python train.py --n_layer=11 --d_model=128 --n_head=4 --n_kv_head=4 --head_dim=32 --d_mlp=256 --vocab_size=25888 --activation="swiglu" --norm="rmsnorm" --norm_place="pre" --norm_eps=1e-05 --positions="rope" --rope_base=10000.0 --rope_fraction=1.0 --qk_norm=true --attn_scale=0.177 --bias="none" --tie_embeddings=false --parallel_block=false --init="trunc" --init_std_qkv=0.0594 --init_std_o=0.0594 --init_std_up=0.0594 --init_std_down=0.0 --optimizer="soap_variant" --lr=0.0169 --lr_mult_qkv=0.4 --beta1=0.95 --beta2=0.99 --lr_head=0.00785 --grad_clip=2.0 --warmup_steps=70 --schedule="wsd" --decay_fraction=0.8 --decay_shape="linear" --final_lr_fraction=0.0 --batch_tokens=131072 --seq_len=1024 --doc_mask=true --z_loss=0.0001 --train_tokens=300800000 --steps=2295 --dataset="wikipedia_en"
Each number is 50 + 10 x the weight over its row's rms, rounded and kept within 0 to 99. Layers, rows and columns count from 0. The size before them is the row's rms in percent of the matrix's.

# up: layer 4 MLP up, 256x128, rms 0.312, rows 86-94, columns 0-127
# down: layer 4 MLP down (transposed), 256x128, rms 0.296, rows 86-93, columns 0-127
# gate: layer 4 MLP gate, 256x128, rms 0.306, rows 87-94, columns 0-127
up86 104:60 36 48 37 54 44 60 49 38 55 43 45 55 49 52 68 55 59 58 68 66 49 55 50 38 69 41 32 63 56 51 52 59 33 52 39 40 42 43 48 60 49 49 61 40 61 40 54 42 40 48 44 56 55 48 45 51 42 43 58 41 63 62 51 59 59 49 51 51 28 47 37 52 58 36 55 33 62 28 46 55 46 60 58 47 37 37 48 48 52 45 40 57 41 62 55 43 50 56 60 38 59 72 69 60 40 38 34 51 53 32 65 57 46 60 66 40 44 77 54 41 57 56 70 58 52 63 45
down86 103:47 34 43 46 34 51 60 55 39 40 49 41 50 50 58 70 41 55 24 55 50 52 61 53 28 33 63 60 43 58 39 53 46 49 46 48 34 57 37 59 59 46 60 39 50 46 50 41 34 47 70 47 52 64 51 41 55 62 35 50 64 38 50 51 42 35 50 43 44 53 57 54 46 59 45 47 53 44 57 48 47 53 41 48 50 61 55 45 43 40 30 46 32 50 48 64 67 32 37 54 69 46 25 67 52 55 70 59 44 48 69 49 41 52 59 24 55 54 42 49 57 44 54 43 59 60 61 49
gate87 098:75 62 43 51 52 42 49 57 53 59 41 36 65 52 64 41 43 43 53 52 60 40 48 63 52 32 45 41 54 24 52 50 57 47 39 38 30 64 73 27 36 48 51 52 29 58 60 42 74 41 50 36 64 53 52 50 57 59 40 64 58 47 51 62 43 49 52 42 50 50 50 52 49 55 61 37 62 51 54 35 72 53 36 45 41 45 43 71 48 43 47 34 53 53 45 38 55 55 46 45 51 39 46 47 40 57 57 38 53 55 64 39 55 56 43 44 29 43 49 55 54 46 43 48 34 42 55 36
up87 097:64 53 53 63 50 31 47 43 48 41 44 41 69 42 59 41 54 49 50 35 37 65 53 42 65 64 60 60 55 37 62 52 53 53 64 70 61 60 58 53 45 58 37 38 68 47 54 48 24 66 56 51 65 46 44 58 58 54 32 52 52 61 55 58 61 46 57 51 39 54 52 39 40 56 49 42 54 55 41 39 50 40 48 49 50 49 33 79 50 57 40 39 59 39 63 53 53 49 50 48 63 47 39 52 51 67 36 43 41 48 44 35 43 44 42 49 54 59 70 31 51 36 46 70 38 64 45 53
down87 094:45 66 36 51 26 60 51 58 55 44 32 39 50 65 56 50 52 45 50 66 38 56 59 56 37 35 49 46 56 51 46 49 34 69 58 38 45 58 40 36 33 56 52 69 62 60 70 51 53 41 42 48 52 46 48 59 46 37 40 35 67 44 45 30 55 43 52 39 49 67 47 63 59 68 52 64 53 46 63 58 51 39 40 51 73 52 37 45 54 36 54 59 50 52 57 58 52 42 49 39 42 38 53 65 59 46 66 55 56 45 41 65 72 50 58 50 50 65 66 43 38 55 51 44 53 60 46 58
gate88 101:55 51 54 41 53 36 53 49 60 48 44 52 58 35 34 43 53 56 35 54 45 57 46 49 35 29 46 41 50 55 41 66 67 35 59 46 43 34 44 56 35 68 44 63 60 42 66 49 52 50 42 64 46 55 52 63 46 37 24 46 65 54 50 47 53 39 73 38 45 68 60 54 35 45 48 41 34 44 34 55 55 43 53 59 47 45 67 32 30 43 49 46 55 59 54 45 45 48 53 45 51 38 44 67 52 40 63 42 55 42 47 44 65 60 39 43 45 52 67 43 43 47 55 44 38 64 57 70
up88 102:42 47 47 29 36 69 48 64 35 47 70 54 61 49 50 34 54 36 71 46 62 49 58 58 59 43 41 57 44 42 48 75 41 53 62 56 26 32 61 53 53 53 48 56 66 46 59 61 51 52 38 43 52 54 50 62 69 56 37 57 58 44 66 56 57 47 37 60 62 45 53 38 53 54 38 56 49 56 56 38 48 40 55 58 47 50 65 49 45 54 37 75 48 48 36 53 53 42 43 41 57 48 52 42 54 49 68 56 41 49 45 73 52 47 55 68 65 58 59 46 32 60 42 53 65 48 42 48
down88 103:30 59 50 48 46 55 59 45 33 37 42 58 54 56 44 46 52 37 44 64 39 58 57 53 44 50 55 67 49 43 56 65 38 46 42 61 53 37 74 51 57 54 46 40 58 60 39 68 50 42 38 51 52 45 53 58 43 31 70 52 59 59 55 28 52 44 48 44 71 49 54 62 64 52 41 41 51 46 50 55 50 51 43 39 56 39 37 45 58 43 28 60 50 45 54 26 45 43 47 65 62 48 43 54 35 40 66 49 54 39 54 51 45 46 58 64 35 65 67 37 41 57 46 70 60 62 41 34
gate89 093:49 50 60 36 50 61 70 49 48 63 43 45 72 40 63 34 43 68 37 62 29 49 43 54 45 57 48 42 19 53 39 53 46 42 43 45 33 54 40 46 44 50 43 34 51 45 36 51 59 46 56 57 45 44 37 47 45 56 53 44 56 55 70 47 50 54 31 50 27 42 48 62 50 38 58 60 41 49 61 36 48 47 36 44 58 41 75 53 45 46 50 63 61 61 59 53 39 47 64 40 51 59 49 53 50 60 48 34 57 58 54 54 59 62 43 45 63 58 51 53 66 42 41 34 61 38 44 65
up89 090:55 36 51 51 43 48 43 55 40 50 38 43 59 55 44 73 71 45 42 45 42 62 50 51 44 62 69 56 61 49 62 40 44 48 51 45 47 48 41 42 55 40 45 51 40 45 53 47 39 58 28 50 37 39 34 57 55 46 72 74 36 70 37 49 44 28 38 31 45 34 31 63 55 56 44 38 62 60 67 51 57 53 61 54 46 39 46 38 32 54 39 40 48 44 60 59 57 52 57 53 49 48 53 47 40 58 39 65 53 34 46 38 55 60 57 61 41 48 43 63 52 39 56 38 38 47 54 49
down89 091:29 60 66 41 40 56 45 40 47 49 47 58 38 64 64 32 34 62 64 50 47 32 46 40 51 41 52 45 46 59 38 52 34 51 32 57 61 55 70 54 42 61 41 25 49 36 42 65 46 65 61 61 36 49 64 50 39 65 42 45 54 48 70 44 49 58 49 51 49 50 58 57 49 51 47 54 42 31 52 45 51 53 43 34 64 54 63 53 64 53 46 51 61 57 66 50 64 63 59 38 39 53 49 56 57 57 51 44 39 51 53 51 25 46 49 49 50 51 43 63 38 49 59 54 50 35 30 62
gate90 109:36 45 52 50 61 58 50 57 46 62 55 41 72 49 48 42 51 68 43 43 53 48 57 28 51 29 61 43 58 34 50 47 69 55 56 56 48 43 60 61 73 50 66 48 50 50 52 43 31 45 37 51 49 32 51 39 37 40 33 49 55 39 53 76 34 28 54 48 62 43 42 50 63 42 61 58 41 44 47 57 46 48 60 35 62 53 29 56 56 60 53 50 47 55 42 43 41 47 65 36 41 41 41 59 35 57 60 51 58 48 57 59 65 56 48 61 54 63 60 42 54 47 40 38 43 63 54 40
up90 113:46 54 57 42 48 45 34 63 53 46 39 27 47 59 42 55 53 60 60 39 47 57 74 58 63 27 58 58 56 57 29 51 56 40 53 49 64 41 67 22 53 47 52 49 50 64 38 60 63 61 59 62 45 44 47 32 53 48 36 49 44 47 47 38 58 41 42 47 43 37 33 53 44 54 53 43 53 35 64 53 58 43 57 37 62 47 64 66 53 55 38 56 38 50 80 54 33 56 54 51 52 35 44 60 50 51 42 65 56 46 52 40 51 47 60 49 44 58 68 50 41 62 50 49 62 57 56 54
down90 099:43 51 54 44 48 42 52 55 48 53 43 65 63 44 42 60 48 58 48 43 47 60 42 43 55 51 66 34 61 46 54 68 54 67 85 49 55 46 46 57 62 59 55 43 52 54 43 57 49 42 44 43 47 51 29 49 54 53 47 58 60 54 50 63 50 46 46 47 52 33 34 45 69 50 43 46 48 51 56 38 36 41 62 34 42 58 53 51 50 57 80 74 46 48 42 51 27 61 42 60 30 52 31 53 47 32 46 43 60 47 46 38 47 66 46 49 47 66 68 37 54 62 43 44 39 56 64 40
gate91 095:40 35 37 54 49 50 51 36 24 25 52 40 51 39 61 65 51 40 50 46 61 44 58 38 55 55 35 52 53 41 48 55 47 56 52 45 50 55 50 58 75 41 57 63 43 46 43 50 53 33 48 63 59 54 45 72 46 38 50 49 46 63 55 56 23 57 57 38 66 67 37 53 43 49 42 50 38 30 46 54 38 55 48 52 42 56 54 52 46 41 56 50 55 62 58 26 47 38 74 52 66 41 54 70 58 51 48 65 48 40 36 65 53 46 59 53 55 51 36 49 62 48 49 47 47 63 58 49
up91 097:53 43 40 49 41 43 51 56 50 44 47 55 66 47 75 60 53 56 54 61 58 53 63 45 49 35 38 63 47 58 62 39 46 54 34 60 57 54 48 52 59 62 58 53 51 56 45 54 37 42 52 38 62 73 53 69 43 44 54 53 36 61 45 37 58 66 48 42 56 46 40 48 40 47 32 49 60 27 38 39 46 69 51 38 70 60 52 39 56 52 61 31 48 70 41 17 48 58 68 51 59 64 42 52 49 55 28 43 50 56 50 49 43 41 57 41 44 57 55 61 48 51 50 56 58 52 57 40
down91 094:45 54 51 57 58 39 64 66 32 22 48 52 49 42 61 53 57 45 26 45 62 52 59 42 56 57 54 55 50 51 54 43 58 49 45 36 20 53 55 54 58 60 77 54 42 34 54 60 64 47 34 47 37 54 73 52 57 55 54 43 53 42 51 57 48 49 57 36 48 43 41 44 68 29 51 57 67 56 53 50 47 28 46 44 52 46 49 43 56 30 57 41 54 56 58 55 47 43 50 55 64 61 36 55 57 44 62 42 40 45 50 47 63 50 48 31 48 53 48 58 43 48 63 46 56 67 55 68
gate92 093:62 36 53 58 62 41 46 45 60 43 53 41 51 43 52 54 51 50 55 49 54 48 44 64 60 51 38 51 59 41 52 51 42 64 57 57 51 42 40 51 56 61 61 40 60 66 60 45 46 45 44 66 71 64 67 48 53 51 54 43 35 59 40 46 57 43 47 58 37 46 46 29 41 24 29 41 57 61 43 60 42 55 47 65 50 58 39 57 56 46 50 53 23 41 62 51 43 55 57 20 50 45 23 36 52 62 39 52 50 44 69 54 53 46 40 59 37 56 57 55 42 57 59 57 29 40 49 45
up92 099:55 42 49 55 45 42 35 46 52 43 35 50 50 56 68 62 49 45 49 42 44 49 38 49 59 51 21 59 44 35 54 49 73 57 58 38 52 40 56 60 45 46 37 53 50 56 68 51 50 47 47 49 61 57 58 51 69 63 47 41 32 54 55 45 64 56 38 52 50 53 44 50 38 58 35 40 58 68 36 37 58 48 50 62 37 64 51 66 31 48 55 43 42 44 53 49 35 55 46 47 67 48 35 33 58 41 56 47 63 67 49 37 42 52 50 71 32 58 59 44 30 56 39 51 35 59 52 34
down92 100:55 56 57 35 54 43 54 73 69 49 53 49 36 55 52 55 62 43 45 43 47 31 65 56 46 51 41 54 52 38 39 57 41 49 50 55 53 38 44 52 44 60 41 60 43 42 28 56 38 59 68 40 40 55 38 36 60 77 55 57 56 47 63 56 52 67 68 46 50 38 59 54 51 52 41 50 51 46 37 39 52 60 51 49 48 54 46 63 58 50 63 59 44 45 53 62 53 43 81 48 53 56 49 60 36 64 58 50 38 55 46 38 29 54 33 71 54 41 44 62 49 60 45 52 44 62 59 72
gate93 099:54 34 58 69 63 67 50 38 45 35 45 48 62 51 40 64 61 56 54 60 44 46 61 48 49 53 59 36 50 43 49 75 67 54 52 43 38 47 59 40 54 57 48 29 41 38 50 47 41 42 75 49 51 57 55 51 34 54 42 42 55 48 51 63 73 52 30 63 51 53 41 61 45 45 47 50 59 30 46 46 54 46 41 54 60 52 63 57 34 49 48 33 53 55 47 55 63 48 40 36 63 54 52 61 65 77 42 39 47 46 32 62 43 54 30 51 52 50 39 37 37 46 45 47 46 49 67 48
up93 097:45 56 41 54 47 55 44 50 50 34 62 68 51 43 44 46 48 31 56 35 44 50 50 63 47 44 48 46 69 47 45 69 40 46 26 49 56 43 30 59 71 68 51 65 51 52 45 66 56 49 39 54 57 39 55 38 39 63 45 44 66 68 47 50 51 47 42 59 45 64 46 41 53 40 35 53 55 68 52 55 51 38 44 42 45 51 52 62 61 55 55 34 70 48 52 68 37 52 65 32 48 39 61 54 50 61 48 50 50 30 67 47 50 42 39 38 68 45 47 66 60 31 41 49 40 49 53 48
down93 099:30 39 36 53 44 47 47 65 39 57 36 40 35 41 53 61 61 64 50 40 57 60 55 43 39 47 40 43 53 58 45 59 55 57 43 44 64 61 41 45 43 55 49 29 66 52 55 48 54 63 09 36 53 59 61 42 46 70 49 46 64 66 44 70 52 34 63 55 58 49 62 46 43 51 49 44 37 52 39 44 50 34 46 37 49 55 36 48 55 59 36 46 36 48 49 43 40 35 35 60 51 45 54 47 67 39 51 56 36 57 47 57 56 57 29 49 58 40 55 48 50 40 59 52 55 40 51 46
gate94 096:35 61 39 53 41 43 58 45 57 48 41 39 58 60 55 54 52 50 50 56 54 56 56 64 55 40 55 44 57 65 44 14 59 52 30 54 40 32 51 56 54 50 40 53 46 52 40 55 50 63 60 61 66 45 36 34 43 53 47 34 47 60 70 52 47 60 74 47 55 41 47 61 46 45 49 30 66 53 43 61 42 62 44 33 40 38 56 49 52 52 43 57 39 65 36 43 60 39 34 45 54 64 50 56 51 63 60 55 35 40 48 57 41 62 57 43 45 43 40 39 42 45 50 43 36 48 75 46
up94 090:46 49 67 46 36 63 52 53 45 35 56 32 53 37 55 41 52 52 60 65 63 62 49 30 52 36 46 38 49 54 66 62 50 58 47 42 55 47 67 51 44 60 48 41 51 50 34 65 67 52 55 42 36 49 50 58 45 49 49 56 50 66 45 51 51 49 24 43 69 52 62 52 50 49 48 56 37 40 49 51 50 49 35 37 48 44 54 49 53 46 57 42 61 68 46 48 58 53 30 46 58 49 52 77 56 38 63 41 31 50 55 62 38 51 46 57 39 28 44 52 71 65 34 46 40 58 37 69